python train.py --n_layer=8 --d_model=384 --n_head=4 --n_kv_head=4 --head_dim=96 --d_mlp=1024 --vocab_size=14235 --activation="swiglu" --norm="rmsnorm" --norm_place="pre" --norm_eps=1e-05 --positions="rope" --rope_base=10000.0 --rope_fraction=1.0 --qk_norm=false --attn_scale=0.102 --bias="none" --tie_embeddings=false --parallel_block=false --init="normal" --init_std_qkv=0.0211 --init_std_o=0.0211 --init_std_up=0.0211 --init_std_down=0.0 --optimizer="soap_variant" --lr=0.00302 --beta1=0.95 --beta2=0.95 --weight_decay=0.12 --lr_head=0.00914 --grad_clip=2.0 --warmup_steps=200 --schedule="cos" --final_lr_fraction=0.0 --batch_tokens=131072 --seq_len=1024 --doc_mask=true --train_tokens=542500000 --steps=4139 --dataset="wikipedia_en"
Each number is 128 + 32 x the weight over its row's rms, rounded and kept within 0 to 255. Layers, rows and columns count from 0. Numbers have three digits each. The size before them is the row's rms in percent of the matrix's.

# layer 2 MLP gate, 1024x384, rms 0.0902, rows 753-861, columns 0-127
098:091117147192058154085178170074147126101149159133161082182110084108144133068077192190108132122098161115175128149084116109091093124123135135105174119074132125134109122126127148102153153099177117157160135167103101086120072106163148137092138083130109114112155074157100207153193143111077107160117158120120078121107135189103137061133133167147124101129126159141088170124153113130092113118122
103:128059162093075157133144140159075100142137091154132139158110091164100096101156202185083108211112105108120100084144127143128196204121066173073094107140108125121125110176136181127147131098186138027150106171126131109129179155086153166147164102089109099135067113128141055158106137135101107162110163070140093136188091138128159208156103142117130165100145094103108102130164145122165073117177
090:135160147112114064093126175131182123151104148161070130139098156137132132113138159169128093119150124150231123148099142106095167146089152089136128185142134029101157118134109156128116148164174139090144155098112086162108133072165144157104054156178175107132154159082195168124175086137117124065159128127136158138092069139122116129106121115127115182159133165204123170164126122092161079061134
094:130114086111091128083112172126115156037121123059086166169101128151173144101179124149152144160160044139124110089141174147081173159106136110158181110112095137149130126147079098142134125073143116093179135086232085142086102128136156108128170122121120135106135123105169115140145173113100163158172139142043157147112158172044138164131129092108113115150135122140113112094134143168123112123156
091:170134165129100081165163122112126094114101175164126139127149095183134066136177151118118123125113103158198198128125166141067103164144164187153156168142140124086083089123111100101130093134099131112145106169102125050127174118118158128061162113116075120144135123119130157126201140177139156129161131126123139082156092169156076113155101146160118096064045100093138146040095110118103110128120
101:129114189097131146117127136164115142096134121142082172092126124096140093163183161140061147118148138126110124000144141103139167080113130180139089152103095090181092101109121146138169111120154095073070087171125140184151105151173141166147145157116124144101157097158112115123121083147062113143146124125136109139065136141125115171139155126207155123155140160105112171160160118089148136129142
099:110168139087130121145133096143141172120112134098082131102214103129158141099154113157122119127100075180120126118112136066182175162142080154123113116090164107136069084182135126128131103129124129102156095119090113112153100113071145152103063152143074151121072123067133131125126142084160078132112090104218162164114170108089089141141171101141105126119128140098123109109087155072110166112141
100:093112143065102122113159138074138147121059153093131152140127092109144112099132170181096133124093131130101115120105113162094092092212188124150163076176088164094046153132117146120065129125116128106140125126123117178114100128139146178135144169100152135083182093101144133124117124139092159150087114134154102125121129174112187119148126095077135113116124121104178081147155146145085114152059
096:126126184147130148087106098136129194125111131039152061187142082124124130111132078116169096108122134129127075066121153144148128115175086098088143106108165178160113070134070105132149138069133137064116157170186132169105158158105146146102104107070084112179136085170152124092187153161111153186096166158109092149106101105066135103158122163146131082111149103100096116111189124143145208119150
099:187154141142121163131097147150186096145155089090115140088155239137095142154166142124084131200164169081117169123133169135149112126053150177131130127168190150126064165152115147145088110118142108117121190174117133116169083090186148062128134096129106135114154113153163091191158136132100100149036118124162112092161153133102136110134083089144115065146100113119121083096118155102126126090143
093:158128135147093106107128139143166157116125154113105084114131147144108125161099119085129148098164156075163166122129192128173128112141053160106097165115132171177133150164090148101162121116076102175121171114123137112132144109205131111144148098095198183155159177124135119109099219092105124150156138140086099158151081104109178162092125130078103140154158068196115116136122114142163172153106
095:107104112138086142141116122148092149117122108126114079112155114104098122156127105160176140106103149138099171106179192133165130110048136107163169137097156113075118138112135126147160065139117129148167133191111125107100115087168162098135136125097142107140179082160085115074140172147177102150132098137130161155111119164137132118144142099151121152133140130163112117147135119140125139132101
094:130112131146154106131150096181184124135109157156182128134145130154116126166154036097129154127146120087071138136094133081168149154093159122116095096069114132120134186165080128129119125086119143102098154139115175155085141130174091111149153104169133155073115089096196106175132146095062126132115129134124079089137138084109140156157138108084132108068084145101147143153141088103062180160125
097:116159075155130149160118119169119117126110114174114053138091140085142096148104037073156115203132197133106105169141108090097103140159100095067107102067123148183095158124133121143080172100167107120080095194080122177119153144118109157099117128138083113102089100103173117086173115123102065162120144101105086110102092122129182091098104141161112039131140095156152141177109098127133112073105
100:146116176117170135109132152170066075172106142121163102142093215089203103176106183113147169098115140154120128165124152099168106144086150141119080180128110102101147119108157136162102159152120166082156132161173044143081112144101167210107101090082137137122135090153131138172115100121141087149082196126143178075131134141075148145150092119121093224144151098070106167092136108098137118098145
092:173088149120158164068111157180161059141106104140089132050126105105137179126149135168123091105097142138109156075087089129110090080145126129161125096138103079127091119107128090118104131155089140196183177136130132105159095145105195109084140081133144139096141129170079105110121041183145128127111151122082132167092144157160135152065112126085137122192110138063141141099092157120218099145107
103:175149130108136155141195093095162089163151098075135117121102165154162146055196145146197131129146168119155169148076149116146137103092138125138103058140153178131153160164186154101132078127116106101100111141132191171153056169130094172091171118122129134105104189115182130124110148114160145084144121151053144133144150110109152072132134133147091113145174144154102146070102120094128145091158
099:144175185071128083119094141109187081133153103128138138123182182130170101136110163167156089149150165145123106135158197115112142148129151093118126105154129120126133202156211186139091102128172168172131155180106157190074167113107104073179111132106073119117134136118174129128134140103160118145131097088085134061168092042141120102132157087127092129104085099153127169125134103082090131169167
100:104122116104111118191140161128114155145136099129106108130133040140166114080159157209149091104134137141130117125078121147184106139157149090134154143182173128134140134116106140098143127141132187123091124138062096161123116056163186116080174162155151147150058145091166114106105109111117124165195156116144158143210145095113085096152115129141157118137130100047082104132146146098104137157113
097:105133128131168132144109136131146082129090097146093062073105103135195072121123163151141118093127134114117101117046112121176128132148133118066103230137123077159170113144154140075120168170207088184101118130090122163137097141138125139150144099144100140127150113148097128080118059155167202109130121100132088122143142164122130154126098165112142182169088134145133090148101150109138097152165
100:142147166155093094186101132121188154143161179102144130148137132134144129144172123155139113102089150214115122138128115143126155159056143165110133084103112093136103158144097077110152112140106177172139163143161132186100078126153179105079218097106122104172117166204119149168163155120116106125098141084146155152116070079146060136103120092127091127137155094169093140155204151125186124094078
093:109160077125151168158146094145071100104101149128141073128099100138140096106123112148159095140123088117134154090123102148179126168109103126163100142177143097196156138131099039114172155137133115149124062160209144136123119130143157169080104129084138156156065128175187114141108130143177070081175103160125072129125148170152091118090115120155103131117175131154134144094105101145108145093060
092:114106136121112123109148133085135078088136101193140088125158163080152076160146125134140128105163147132147137131143118152107038148113120168142067122156053150054124142154160108104102101144157132105116143114122100159083121128136095108110112175126106080126097045168100128120132096127162117050115113149089175105148131147159160121152102117101135171049126102133122119071176181160136110137153
096:186162161137126125150173110166109112127101165111113121169130099112141177086108082131106100118107106088190175132096124120183176106155114172184146080131106072052140137115103146103151121089163111117133118132167086176133161113154079088135147167108142169137035130143123122148115112153119153124066121128152140096136107072125071122083127092129111161117141122110104093172137154177127121093125
105:093179095105126139132144130121108154078122188197145160177124159160112172144121164153155079186173066122159125089176115142092124104123155158177156124066162141098080087133126120076133143100173112095103181141121187161112157118122100170084143094094194123188114159156086155150144189167131150138122130097143160124102110163167134127118184152151141103089117093135122167144127115104158173099118
096:156147157136146125104144166142138106083132099102115116107096100101123132132133130195087063092082167093117178153132158104130101113192076143154135107149170144144106144128119067148110105117122147140089151124125161129087144126139106148175071138133085147158094101110093173106132091162126129123122133080121106089165144156138162170127120157127149156211128162184128127113119100110122145173184
108:152129104177128149197162119106096083119120142138064153169153116124136149118159137153175100153128125103106120148178116053155119160114072165198114148097151164096109168095054142142141103108104140122130083137153090171137101180125118101123191116167160069072093161175139107120081140099144151152139142130122010176098122127102162142159114095075144146084136122159136127117148157151130116143105
089:098110131152154141048145138159112122191160059145094099099109146118092136159096066170140191081085083122158135144101144064113161075141183145094101134150161190091117089168088093111090091129127145124161126153130123116095104130184080128100142148164149101061086087086096126156121209141152140133134207141165115106165146190115141145141155166119147114182182066088160141112146123186098144185096
115:156092147128141119135160124148134142166098122124074127121067079103111139068093174088065058106091173122095083131098120102080134183151093159137155133170088102217144109165141125083145165111077137150101073111124177157156119114122086158159146059134066159137111113149145156165102086104141164130125151129086159075148044114130107112125103172165121088099139134181123137192118117113126109114134
099:200082134109160128184094096110127150088131181145161097205146109112098132198179107155135176091185143136127193049128167173129110111096085121141136158092130135157156125132112140153106095126093144180118131125135152168200141069113122115090170128101160087118079144128123121140064147121136168153075090212177130149130065147119105201165088160127114179122096131127129130176081137176130111166115
096:116136125127101100099151159174127053131122147123152117132096163152107121098120122102095074126070098160220119133140150064136160168120087126124095081171092121128059085123131062156187195150125104110179127141081080166228128112145188116156106153056105133154154157150118198132108089123116149116132145117122218136109091181142094131119102123093079102174133147137085104148117155088144129114106
099:061161154114188108173170125095101096125159150105100153161149132153173150147157176085170151061112128172186171135124106145110110122161129133079143112144150108114165103146099126147106095099086125069107122128091087130136156100186093125138111181151129087120084147137094137142152132156116135106135161106123194099138123150131143130123089106139133142133152070095133139122116119102150071157070
095:114136142048135118144126137109105105107163046093139118102096201114152147128183184170126151148131163154152150118162088139134087138139096135122123086091129127062149061159144109109146202121189053128116117139098143129075151127159112151098152119109144153081105147155122136176120094127158169117144132147172128083134140122075140149168064123176166104109086159061118140158114138103143129130114
097:162194129156124096147109146134166168110134097156109143086180072147128079075141156146210162177130127095107149162136097103125153162125140101076142093136148139150102225089091137077111126151141068153125125139084118132181158052111191126098109132168134122108122103187116095104101108149059156157056171112102105117151117078079134105116161134177093093150080147133177182102163085039134124109149
104:139149105104054141070134155092165115140151138138080078147125113167115121149110140052128124163024090122138120108145124146184155172144180138135106131129120133151118111084097129110085135138112097169143180072135151117124113131098147093069106121139145151154123094055123117162130123132067146147121122171118137119140194158154181155155151150073116127167152192115159150099150119104154169175112
105:131131147191104045140120137090110123120169157102123124151187070129178095114146122046113121140162100113082110135127153087090120117144127178162172138072110132134112095158142123149150124102152112111168140136105118145105131162119165112108120110129127078165128166117100167142177125158183090099131131165122172072070154168087088116112112129077113142093147153100160108176132143139197200145117
091:075166126154094097137114116192170121193123082100118121103128092174186149085116137178101119093127182099066140140116135129126162120113111159141180134135144153096177155141147107109137103158144135168155126138149163065094180106105090137101145093120114134142152123164154136115108115151125168123070147125126135130149113138081113105115174097144157105131095119160151197142093130070158066095151
100:088209122193157075123119107153141134128107079140088146109166092166131187117159137122088115152144139163144077054081154138162141148140088169143113180088137135131121103109134132164104075113175142152075116102132117173162130183149106095180124120103106060069125116165142128080109095179097104156118125133080072146145159083077215125142109056037096083095152066108159122183151183115087137134156
100:118129121174155136093137154115169131150045167144202068137112120088115068120117101075197111163123139134171181115158132075118143136169163132070075108126159087103146136129146132193155088169101121129172130108131124174130127124117089115080140088088162164055099192083170108111108091130102149172163133134144114130142140096123133171144114123138092130182109157096111129103137127158151166142082
112:152113129105128153121082111154178094107114148099110169125183111114164130123171154152114127146089160156148109134185109116159179071103147125119114145150121112065247117111169150130116135151116138115077089159128118140108185113144149074120118172150123107148123158163145155093163206062160130115125109159086099131157172181096178127176093176130132108097144170120124175162105139101125087097097
109:165122105129155080118107124129117114140126152167120126144109139134173144117166095191121108102141115059074094049097152081093161088142131148146148087146141154109108102122119098117151079157113200102132097186150164128105075153124157106111117133113151208102105103188163169082118136091120126192105132141145116081129074201145081057155127185110130139143150147098145132147152145136104146136056
096:072126117089112176118150135121069141143154159091096124095064137160128101166116143124147114122076124145129122134140163154081078085129130118101165105175115105149153110111118113149080136087138109176150136214114084129072129144156160155127141187113135154083110101193114155091066089074124140209088141105110158145185096125095176183117077147161158137140161106097123149095125160122056147137102
114:107122153120105146111100149114193140082201172146144143097132157170099150117220131192133109115181049197095107122122117108146153061160123187136099112128095136119197146104104115136134155127128177075121124170149084134106117100178146141148101134057084143150168149139143140175098121139139127197182124130042075077148122167083060090176100104174088120168132091131122160160137127112124140107137
096:132186094166161136158125098214128101075170067157135077114133121104047060081101153112117136101185092213122121122125140157141164103164112181113132144177071147134136100098070113122182136148143151109088074175104170189109119160134166146089110102124088109112149129166129166173103078154132200156067173141167155160152059077103111160100167151082187134082114198184158162118166162163126145115123
105:200117083179192096143115138134146169114145096111141113127080134128075096145108060082118108146125202122122150215151119059089159159128145084139038165085068158094089123098133140145074142086148104116159095151107111151105174136100132125112099083135175131122101140105070152122131163172137130126144123115142157091116152127204175127149141149126104102139140125137139136150170145109111095123122
100:145191067171090137174123061129099179179109091154148151126157109056148105127092108125120147160158103130183112145116135140085169113144090132159148094078146163156155136133115146158138159055132157099194164149148092086031105097178126178167143057129144131205116186153102102111071116125121105160075161123111104150138141179075134124124128089082166128117127156143118135091197115140138123081123
114:225145072146111145116130136091090141142083132130108203173158114093111100047135092135083115154110082132146044164080172086135128075168079111100151182066072137123163091156161123103167087076113075136137143127108095130116147095164122164125083102107082158134135113114140162164144159122096125155163146093182134142187121134136089099151158083106144106134141097173132150106135128180110164124127
096:117108149130083168129133135093123145140121126092146093088127132152123088111120120104179069128149176095160104183139074111119100114116148141097114069138079094112141109089095099073159103119097137117117133123170100134209173114120140077164117147119141101112121082122135173150138122133148189093138152170136082154123129162135115156152140165048126095070083128106157106196166131143184183078100
091:164125118087106132133109077110123091111177081162087119137169151162138109152140156146072220100150110126141120134124131085182124133175121146162186156139054120107176165123168071183156165071142106150111090140133169093120140090150152191132148140130136091098133140138156143078139116123194152079102087164166076111127177104122150125143060176204104069133077075134130167109106074116060164171191
100:132124053128069132141093179067160101105127093156083069171132175148151125058118172160160115113187087170155165120110097075123109100152104146134114138095141134146157114189096055086152101120095110120154091093097203152107118107094085139076168054155139167125179150122124137134130174159090094148139179165142107139094101149115141137122181123144127114155196156123137133161120115090135063156187
098:122114117133123132157145154054092139156095110139123126158108140155102126122125109147163108172095120086160101103095147079154114146082186149142082147112194141074110121217133118115151134123104127122143171093156080103114123135116111109161149113125177132103120113039091162107137125085098141103184151168118117138079097161116085110067068131177074109113139114201114111140098157117187220196155
089:111104123195126105157136157143095124099137120137100218124138150111070171121162136112129111116101133136080150201088147115144136076112139226095135140137099129151142157038135076100080096172069141099124125095157135160136108133140164123102101126114092153068092096062137141086134153082171070118122132205106135132119109113125165129138142134102189148175106168155145166123128134074135149126131
100:180158111074117127167134101132157137174083184145142102133108141169101110155062073130140136122091199149161168131150141132140108104093166143092176118133208120082133117130109115154152110152119120194118033077128133132096210153172115099128074114170176201125072068132149165160086102088182125105089163173147140143136096090114166120132115087142153114136106137149119139129160161091143175072110
131:101167112097124110145173107117109107193103132161099153101113089176114162146108107160121104086117145052123151134114083085138111139170153128157136121116144118155215160171092108114134141086082116098112162088075145077069076126116105122103131118051195159096131074121128094156171139135118147132103088125150125117085155086125127118113135128112170098075142116113064111134132129107198102162095
105:168129176102163096109111129145172146112128131105109159148142135142134184104091072148143166115143059117118081111102078083093144094154139118102129162129120076123177154099099067108130143116129183127127127114130138130166196141176214086124185125172147155157126140171121151063140138180124128132113187127091105097125084136132189149089149111043087152177156100166081120153146156095086120158131
095:125106142152112125101156125109124129170142183101091167190145104217170143131150181146103120115142132075100129128080097172181143119148120139100176081163134143136133130112141148077206180153095102124150044106128120150081137214119128121165068109120122123107176127130112173132099125133127148086130165193158136123166136129168109104147086122109168157159195070144135137082099155070100154153094
101:105138098133164192068161091142138088132121124070157124148057147189096155104106145141089072067112214118137128083106111144116171139062170126123202181099079121118140123118059114138093105105068134133130222153120097137137171112140115086089095167093104099185077145191155104091160135086121091158102157181125106146116127122109117154121105075182107124134135120115143125157120173141118088104133
106:182194171129141140127093161120089101069131157072169138172160226084151193096072096100183102184102116141121118107109054104126088117146140083093110164084093120135180172048144154133135165078130127185100114143065165118162121138110154120096116106188125162131091123083126109117139139111151120149115133086138082150148140130128086148153145165211115185135120098167153133168087134073109086171133
099:121125114096161164082158133119088116178096114122110174084075145136097142096101084162124108122162153118118164126101070091134118068131148186129137131129168160158088134144122123183082152166076080195185085193100179131131123104113164120123117113142161116161126134147150086126083178193131109197144117051124161186073172175114056116136148093132081117118070123136115083108150109086173118191178
106:107108109101149155139146093152129134056157124058081085154117117094121119167128095115176193145146095054146107127127124132092111077115082102104116130122178113173144116134169140167123089127133126142108128176175119128102112127130140130090153169144169194140164135117098130126172104067095125150112123142126110073150140159122165075120103139179069117106188087167127131135137146071097149173097
103:158141145101118139078134097122126068222128110122082156131137174150127160113117177086109151140124148033092160169107129134174187082089092099165184163088181119128144094180169144117135111098093132135058102122115121197131139098117129152135115126174087096174122149164109152083172184075102146093125148170078142160184144096081096104113127152135117147162160112145110109094113143087124109142119
094:136092076161142151134118117164140152080113099103142120133091090105149140096108124105146181162089118189184148135061081180153159121162172144155172146138154074133149116122101118133168107176124139120205118157155173142121126102085150075087140111149152100173124188081169170058150061178140169131131075141098110131080124142125126091090132088112144105171158139146078129145171145138141142118155
096:110171155159134143104057111079077161137138127125139186109115110185159178077101161160089099117122097120158092158072130129155142129126074082084113122122164120175167085113086154159135148127110142136140106104110115117095071157117113133087111097091120160135083083114130189171084125092137154145126196119122135155129126141123113087171095129211104133099067112134133144052080141124199210123172
098:178156121120148100141131176121124140171116131111122089189096154144152178085099134129110154157068123167143131157179101133163130098148099121114140164138172144161140089142159187140183140083110156069190147144162116122065105117059113168123144156116128149175079151161178107162095125166116158127151109136148145120157122140140181108096106144138130136139095162100119145138145086122112091150110
102:154112148104155127134077129122143036136103179088136153152145153078133153125077129078124142079149119192075152097123085131188112139151101119161112100073104176120120159132170131177133103170075088121100123068115129132149146089154110114082176096182102121124070107118166125096156095095133176148067118128150094163134149147185155051133108084113165140139170152113199144086128146176146127169125
102:085089140137144186127148140113099111115149092135074145146052084124105116140087114106126122103111145129097163060152112084167130128104137158180116110171159108153134169093157171081136155118059099164152144146151177081149165083144099152139102149148142171141095122123095150174113051068138084145105079126091185125135193150190114074085096112123085130142152162183120110111149120079122164147171
099:108104104120148102157149143094152091091154107140086110125153098155174120111123122181118178123125174079127102116148062082103139112052138096080146097116183095152162141108099153110196098151122111116181125149175157154150099161131118072138180062122129127068115134127097155146129101149095098164115141086177123121057138032120151070083118088122065130135124122101148157121150110138166177184141
104:091094054087128121120127174149136123144151153108113137133142130152143135110123121099095148158171134107098170116132080143145091087129157126131130174122152115103131073143127128126139141130094170116164105124143110152129093210048136118088090104166074112122164117149135151101094123158189145106095153146135123131087164165136167093234126141097156161154162133086131099081122136114112121163102
094:150178143103117073087139119193138122093144120173139104090100175152109094106131147138080136203170114100125186126130175149083120173178087122103162142142120160135159166118151148172125142137111205151180095041182089164125150119170139135192101159152150160128172090128119089158148123119109129147146146153128113124132107181172151160154109127139154125106088131139147154093084093161157166118120
109:093125151114130139182183145129091111109138199173129165155186127144101153147105115146135129169136100173083143129177114161114121082144229103108124136151156050125149140099104154147161099109099107072167073113109074159152142136117127091158111207149141096096100103159111192121165166170068117126071124053110105161156102201116083122144151124157131073073044136144137090100068108164100140159146
105:123158117108133104034078188096112122181140134176181145149179133160131116101098162097197100134161080120180152207133078151115131149095172100129145151104125095084158143108187179078098112118100145144089124122104154087094178166165163146142098078102126124172059127090101126114109114107161144151127111076134135107177142182146152101107134151177156116081157114128144169102157131132171178124123
108:119115100185184063106159120118169114171116134139081141138125156165132128179139124149151114132093184081138092144090153121097078108097112137052103161097162146102140143110190115133105113124170149179122074151158094148150132167132116106158175131132182209103111106067133148094087158101086148174137126139093157113106150120179167110121066134179129034138125143130145131112137113075154135158107
097:171144100097172114139190123153100154136096175128126149105080149129113132128129149141147145130176134123158130127152144143125202126148184129126182131144105154116162115102100129119134156120132086164111163136110075163158143087139062133124127087091119098087105134200128134137123079164104121131158041146140117085170192107118100126177102164139166119103017130156107146131094072067137127129137
103:144124165151031100166098138116158102070154096084131134101094109143139132179173146126167116133129138154065103066170099085134141144092144195143150074086171124101134127128108159118097126139141127111169133107047146178112162188132117149110096116128159112048179139154129090119167049102093167105162175136154140181156144119057132120107115131127114120158139119123109195119126163114114081164108
106:132159181100097081094108125116173096153148128138166080151096093133134206107091168113148114100131150086084181085098218059106096130165101126106154169062115104120171132163129138041084183135151138145190147147115125139137097108092147152126155076080092133173155139088105140069189158127122098077090089134132203206187154114178177076145180105152148158177143130130046127152174142051099106123171
091:149144140096146076126071057160112093128079130087135101100170145150137104165154157146157125130105143112178148104137124182151121120173126140098092144093133178141144142080065113171167103127078144142069106138089142134184093126105172119136133180176220147123062097158139148092138167121103133067138108127084126056150131104151086107202134121071124077168118085101165136085182115131136118236165
092:138191108200127185118135141070146159137077136100094188185199091070162201114126127166138078139154149129201147195114113160129170130158136121081111108136140094088134097134140135104134132157129137116139187101157127100160179135137140187189029126192123141161118122104166138058132141131163160126115123084096181137149081148115089163165163096129133127126143143132118126165164176133078125156134
105:188205098115156079138098144140115189149155166133140123139052092117169134139096158114130132086130088155138128117178136093155144120150141140172167138123145146108137161116111156157133125099123137128118099179141160116130074133104173140099105178109203046075189077178097198094131133074138091123112182077151114112137163114183161122080106123126113102103110162168189098125090147068140185155096
087:103111073149127095160119132152101087122145113103085087114142093172104110149160121085100132156117087116163184135117107061181168092120151098129038159189141104123159157128120165090160135109172109121081129100061119123111134160161093112189134118078135120115119147125131171114118140130162128077116102113118106077168158098100151098103146098150112173141131085091143123146115112115057123196071
096:100116138061096131149172113101116127164127075165100139111148147179110122123099131172177126118142194136143134122182127082104152183173145168103146181099152109160159139177149112148121129098141071111171098144143139175157137088138078095170123118125094114083065131085066155108144101119130122144131134147147138120095112114137127147088186149089126194077091121152162159120080162108125062138161
134:160100166175081096068106074152109128156114112096083106130145125118095109124194124148119137115209121116153087136108120154120130112067113171155100103096131172095131138091160122151146119223140088112174159135142159126145124158142176159130136092086115156092180066182127170093130101086067083172158121165113114101134123128105143143110096093142143130128116154098058132068117102069126135190099
104:140079160140100104150134128069172169141165094148107202164079169146093165184151130143138139063173146184118141119158104128109175107125115132146137059155180122125129095128162124165129054117150124159095110155128074180098087085111098154117144119144182131131172147148101117091172126128125170212086152114068120171054142111129082189135125142094138092163147080094112180132127121143080133171065
095:137140130154133131114121053160107138100148116107107150131164149143072131148167126124107129099112116161131078115096122105155181120169097118059105096150147169132048114109096178130209123179201158119082167152117177142117135080139122140134180160087143124081140122134114184154100153110148154143135074100102187175145124087125125098132157194062115108109133115129101150091125139139162105121114
099:185123120105099098183128126157164137124178179131170082177141114092152109127149135138191081095085114127096114066099102129116113137166109135152163164137143092117137107082135085106117164132123168223141141136114135162086088138101137140127122143132121093125147108170142157114176195071107142147182107135171183154099117139127119130133128139117132109111163109223144110143108162173123108141154
099:155151135134130116115111176066125189138070077093149131093149127139137184141116131108106108164169126096136134134121113120140108047115157185149149107102111163140134074148108129144136134124107057141093162177171127121109113079154110138132125144121148096156172073114161127157132101133111117132108161082141118107156101144124157139084128132143123120124098152112126218119135177113113161131082
096:095156055107130129122059141120138193178071131126102054141149191127201183122166138078174111100119139119099103143157130182116136127083184103110156196123118187163071129097175070093135098176129127133162131112129122122155142116154183171145122106096145107146160138101180127124129131156122194169122103113182086136145047091122098117129090157165113119127130110129164151075122164105121153131120
103:098125154177139145125085069144132116096072112135119180131121146177168077103154183142203128108126107166110092123126096115146153157147178114169189101073124113109110145129112075107160191137104177126058103130111154145100090066116140174115068128183181154166126176099132157136141134136152070156181104199117141136113095090166164074110150082127071085141135136161153113130146116122137101135132
101:112152151091136134133148077139161062126102121132108160170139140144111142042109185150107125119104117161110081074164177110119176107118127145135127103135106059082147184140149102149126099113085169181180086101133168100120116119111128115122164168115126106116159123102066144174143056130177113124140123102123103163125127171076089161089127144151062131146108124172076147123125208102124104097140
098:103116084152189177126165157112100124199128142167116095153182130196132107142163140151194170122184124117210115106146085119085169064090138115107079076160191108133158104150171152160166139129088122049131074117151136125072102062139161162120177144115158120109140120102138173172172119116131155110126127155112180126140124122113144055098155109122108133097163105109112111113188121113185171134118
102:093118127136151164145082095170089122083141149129153157151117121163076120112090130125101133122042092151094107095132124099097183084109157163116123158158136119116124100089136088154158114123143102093090100113091082168173129180125156143133108032143065151068136116156083110115132096080106153138146149148109080138119066136130114099150123125145146132062104138153174090112122122129141094069064
097:189152170117117100149132085082174178130125115137191158127118117117122160127084153136109137130036078054088117063089158156172152113154160142132137090136094103156189117063158070106216156103091125090100168157136183117098189127152080115195163103156109107103103148115089125140137117116133157054182105118096168186101161131111110120210155140164140107146146107129084134136150111114136078163150
092:163141094125116169139115132151114133124092122171147122128159118121120068085180161160102120133105159062100165125117125162138128165125084110087094128100151157059148132129109115097092105132100109092149170103085141162111143098154114134122160125131119151129094077196155053162115136118144224100155199196149141138147148109154132152140158163152128165150112108116155170143141138087127124177128
094:179103117127142110144043095073102140154099145139181171125122039105135127140152121093164189085133089056180116127093140125127178095121094088115099160115203149114095129143114118097128090109138084197133121083157141164160129132145195129141171108165100104123037135111145150073131119120151162124116123147173128173109131141117120095073182175136132177103135149107083106128144127103161148119134
101:134065130184120114107180126057066083182105076098178126106124077148134140154060075129129115118143166130081085105081154076098139163147144114213153151220125141099140149126153144194148090089033155063161104109122137170153085119074087159056141088112150081133136187183111150123161115148093088110141139144155123132110127121156087104097075140122148152102164121125142133087145141104185067122104
093:187111037089126121086048109141156151112105156122139147121146108149162128121079117075116140125131186140132056125143102170118131136162158123124097105192137148117146141123161133166221110143081141135138103121134090169093108088122099188114150165075079051112147077156164160080144141114161146155137152089146131142111134115148074132119154112137118094119149058158139174071171163111210105116134
091:130081178129187073115180212206093135105162059158081156141144114167141152105060084129134075143099104153157145156120129163087095141095104143109134130174087072108132155107157168125135076179132098134117110140125100120159114118096120097118157144161129188092134182108100165146132169124138138159128129141131087105149087110101131123107068103121079132139154147174120070148098094124106157078175
086:185145081161184134117102183140137125170135114161102166172173093118076115118084155149169147174122109144113157160125173117103080167108125115140113140084088154126189090173080160167147131166142137140150155137117098139052111129133111109173117116132112123106175150183111149069132109128140111124122109080129080090113158128078131098067119130149101169117120116166093152110122121120193142092118
104:171125120147089145153095167137132112094130154100162089158101054116068138114166115126128116144090179133131112141126083200119144134184126160131154126179131097165121167067156158109109101130148121165140084121124144142138111113142146156161148131083092135104130072121109133083185160155135118116169083100118134128135130099154146101163118107199106116079176127152099095093094135062117110163147
098:119203110136155125168146125096165161137095091121155104064176171159152067086069180136162157080151153141151106086079158162136153122064144125171148142128113169096128134127134124154149152095131128131163142090090157157131140111110115113089104177131156114150155126137179161147125174095083122159143201143134095143200148161160116120043147118120140146152121115149135098104126112074186126187116
105:126099153106130131143106154125149142155130117052093135176135166179131124098100159141163148119124158114143151111138144117106132147116145131075139185121144123133139130127123122078164153108099079206151105110135138114165191122101104162138069140154085147122129113014110143123138125137094183084140148131114182155065123188122107138195118224154123165066149142146164144132134157149132133107111
086:107127093151158117136087150120122195118157146163120129101079151137112150073128177101194158102091086146111131098071124100147141078155104126034092105102162121120115171194195082169087097135116196156104140091119137061134090179099094139119139138118174166151134170187119178153147158159159143127140106087083084111109077195151135178131155121137111093115120141107158147173147135142173106087159
104:116123156094128133185104150138148136150154181142148118123183105052124150121129125116137152104125151088111122167063130078117110205122157104164121122142128104096111168106142136092111141202166100146115144087113134111114141151183128149190189070145111068141066159132167089125135115155109112114133097149123167139096073134088111146124152133064067141123181087142148047110182081117114103089126
102:173068120144129141153113045115164122105100147083111148147143140078201135067107157044126108157122138187128136161139117086188072091102189136083170153134109139123132157122120132133141098120081144084116130111119110203138141074143155145100157159097097158114114145137141129084121155122181187119118168147107170077177158205127080158135113138133124138149117100138102130146168179134120118162112
096:118195112173104122134110139171105164075139140161126180165114138133122115131086079100116104078151140200108103173204139171096139103103104120132166159206111098114143126131150112251162092122142134155116130109126110086100108106141190105119133173162129159101171111120107127139127137134106105154115151113130173105148071095106126131140163155125053130147119047129132091111093150174080128167128
118:169096098139127146126126184130107091194136126088132061142137126128070174160119144142138168142151114084137151154112143132127084051101121137091136144052100111166143160169159121086117130121138118172099134109142111105164159129122090162094157127137122163137126118089167152169117058094104103169151127111119091097091168187154165149174125152125125130157181150086152121120094173183125096169117
103:188111089124222079152163098124100108212140111110151186152145133148194174079166175118125158160158181072081148151127100168102122134133133169162075170123124105163099104140094136108171159170148109083102176120126218205114134153071145101086094153123108192157115123167148101121152125119164107134168082174177124154146109177165086106161094118108094128153137150177087147151174145138171163142132
097:125142141134160054087082137135138088074070164138085151129179127162139119147112116157169119145132167165119186086143117119129082094114108121109126103126142147119121118106084118209183092146162124134136161147084135130117104102128122190109111093138184094114095085188095117139101121085128173116140123136061133119136122152194144130132111135080167027131106125116126081102159158208106116120148
097:173139072144100179138093152140129168138101158162118102147131106064098093130113130168116078176158115111141193073159174151158105096073145192129167089078117122100097154107105095144147179151138161081100042171172141079151139152099154057182136121094115058099143183162095135129199121157150087170142103140130195076171153108107119148124183134192148178107107117061139111176073173109087084209119
097:146101154169131110160124106133115161154119170054091109159133065130108161149112158168131085131120135169150147080110094143150174190159123174135084129159170097142123133088094098129161131173124151103188106110176111118081168106133157121125136108099126121117136151151073147127104147144088169140124098178157222182166121138179129146109114155195139149142117152103166125096130149164116142130125